From a checkpoint of a small transformer trained on Wikipedia: RMSNorm before each block.
Each number is 500 + 50 x the weight over the matrix's rms, rounded and kept within 0 to 999. Layers, rows and columns count from 0. Numbers have three digits each.

# layer 11 MLP down (transposed), 320x128, rms 0.171, rows 39-46, columns 0-127
545594557484467502502487530538500449468485475529486555532583519428504520437474499442444466470487511479568478474519597628515485426543492497517570449496540572442440487433523489531465425500509446441542457466575483495396415514471524552496431528558467496481556544490616488552382535604495466487567525501459450588519518498535518552492490476592389558432421576483442497391543447459433472535479
466516586522472518413422541472570473469533486594497480422426553513520466461564507590511484583518456453503377425522517560430414493507559499587482493571482509509498468499514546457510582574446486503473534483448542498527494489522494467506497563507531519471406598458471554511417474655521421483524464540502415395463530572543572431538546471630464493460524484587551418526462498531467456512481
556615608402534503505553561552452518493592546516578499499554485547522499344530512561519506483517531459512497410391522454537541527463515554429463528535498479521504502612474492441481471435469477487373583389451503404561570525448599395485527497450413538534520476493555490412596482539497561583441523485456553454499449547520553578479509413477461525468448470546558566427473514428532563537506
484492559400487508587565534495439418516527536422491490525542460509482524485534528428546473530473536498437547526442517465517500520486563515407566521459534522502524587521433526520532498547451578470542414486542519474530562435539473478592511534479495534521520537513423422513573576454542582599461489497459413516487491516491550473534506520399476506520507525567472469503505501421579491510609
533513451404516517464523520455596418492459591468425520532469509513428392525391447459397517502553576499460545451491528489512454466535508475505414490498454482568461470597392412468556501496535497498472420473437535534458454448504489538558614500551457556494495588532517460547491547418620479522472534569462491491504551503518635490453476523474505460552420564429492542527552561464494425577458
450527431417542483471400552564582548551520420569472514497475458497510407522440500511561568507510464396514449436502466438498524462544482434525486551481462513496459439580510490498546469528468498543449481562495463522565570532501558431487439500569497444529509462424486467496562499514423537518496458403461455534438498447508494518476516525541442497552413502513489429563486412511505553538446
460528451524423575537571582538487510486404512480477489505469548499438508571549511551489522522490497478602529444390507531472487433480519422555527528457492368597534491413445476451459440483455538612548515487571569486503550576553453501408543449483574523462466540490606472456448526508546536382469504509461467447494529426590575429405611589517489494492432531532525526469586456549493536466439
552572415554458535533520489451497503515533552443472582484462531445568510543481531534479482534502500482535509516571460494557519400467513467531520469465478519562499555547583500534526482435443517403445496509554446548498498504481454438396510544365618489474505461482479465597479538497606419518504449500537514508488409634483513459524493573536512612626441528507545487494518503403411455552542
# layer 11 MLP gate, 320x128, rms 0.185, rows 40-46, columns 0-127
545518478552566530475639500438385498477564515513521450542497560424520517463505496503558561407559506461506457599470420479374446511484489491536503517543523462476416500548551476501427505413512544438405488489464512373580543549471555527571502415449448479532489581416532469599396555487489556445429476528486496450473483555550441518481540571450554489518458494401498506499500417469531478531483
528503474494524450467467398525559496482558587522448509394498468492519410547393505527444612498485500531449514363472479532493543506595551484491542450497499436384499478529544598538445494474434547491483592519494545488556545520535427483479492612549476465635448431498458492513605530587516417422484523396454496406485511546506565516473559501572545525511479524504477533438519503487515507445563
510564553471539475441512505521467441450517512538575514590519509516450455425494525503519526543483432505516529469555477490547508501432596522536467443519500406478452520488471528539525492541451477476470555522510515491500606524467513527572479559446535422534541471472555552570475495445513552541490516474446502442541521500485584584490527466471477440562520480560431466508571538399491503491531
551540492520506593489483525536448506454536462505522466516470501518478533521501622452520454537476516569416494450493502500502509508529430549529478493472510468524476532505503458573513555456471475445434525425504478533443501504472569417536455564565462551466485436581567479552524373494489447415540471518462394499563486542522491483543432487451497525583392462430465594519529453452402584446568
480484450599558472537490475477461509510518484504433413429494450574540439471443541497467544458497464492561484471522471521477449527602499464607582600472436557453687571494470533491629490512458438525439465502467548472605460530491488423495487547549556566494461474530492465536529460495511487518554553542538402442430501395590482507582459573547537526533554465416498489536465445478531500479470
423594529561574485522503393498530467536551463507484463497493513413408558476472562517555574422510389504502556537541492581517400491448545605510514525466576533489479450623489560517487432546526549479489517614553491487562485542492505423506559521481462522403488482491554516549448507409598467562501509479600508500560556442499560532504506482469505405368515498518553532468461579470559529457503
559510499577482586430538438527469427561468556486434532567522493453508541548407494571428443545396523512473567552505462459483479474502449483531563487522543500469530516519549500651521483491484531355400488532514526486490580538596573455522434550438539426489512436558454441509455430498478482519537464505507477527600512524385554593485511576547528499523500376389491494464439536390391484489438
# layer 11 MLP up, 320x128, rms 0.195, rows 40-46, columns 0-127
427547541622602439504467538533489606518478534504438560501597508508566412487514530509477493453486510435440484493538488524521526457452576488510516498497506558457480590415464445481447441558432430499398580517525512578454444414444529558435517502425513502449493391492571583527562498547530593480509478460460540565550514454516447498444368469452457548530463388465492504513543508520419614469512
569493469536568495509593567569583504546570546509419448485466490423458492503517514430513476484450458497348477502508556566447558531447554500628435572443519509520618461602583491520453623509417519542516477484531602489383488554477478500481559482466488497555457507405455517453467478453433631661522524442523459484503445538445458574512513447472421471534534563459559488543480506486426466534560
464494460542451508581444489505476421485578512500484495553552464464533526503476590511473525529529489528566382611488537557593477495454507433510462488526443532505507488537520478431425517565472543532451575599415473507482521532490529598423501424536545480462494530463570526512486458528523496445517452573493487469495502552420486400476610487501519475490458457511477555479499497515451473472531
523513500532469552497474465455585386427603542492457537429384476488419473534467521428375493524441487401468414515552480476443428408405480464552453496479550521580556481507452472559536461593443565504494479515472436542510492476467484519578539504535527417476585544597467475506482566518559435512473510500470381544534490444471472468564474574469499602562497434417472493540467494455420603473478
477442464466443371508554544478535526457457533552444403479472564517514506496423486409411542501479514585496523513516590514405436510497533515499506510458442491492536379571406441485551511496561473433504593550491641448502469505512464504499477488483505523553479540496626562551535555461556484487539534517499564536477508497494398486498526583473528542529538515528423532399467483520463479496405
519427489490430403525537485460488554508446549434577559480519550346567477545513548539552527490435471488423515516518403554534670460528504434564451601540469629549533517524525518493476482505444579479484489471444491531606514517504478417490430495533495453457542405502592502530496461512419392472602428565556508552580532578439496522487526432511522525557463550535526504460477478555542583481496
521524482460455483542508438489502448510485578462388479581444455512577537464440567520477443474418572448598519574442540558488526508506541582453488504494579489516525446487538438508517541603522622560597576470431502444410572564509598396460466463443506539529497429537497514523447475533583528483406408488487495467392486638534497557412460538469543458559483527553507454482571506430447464491583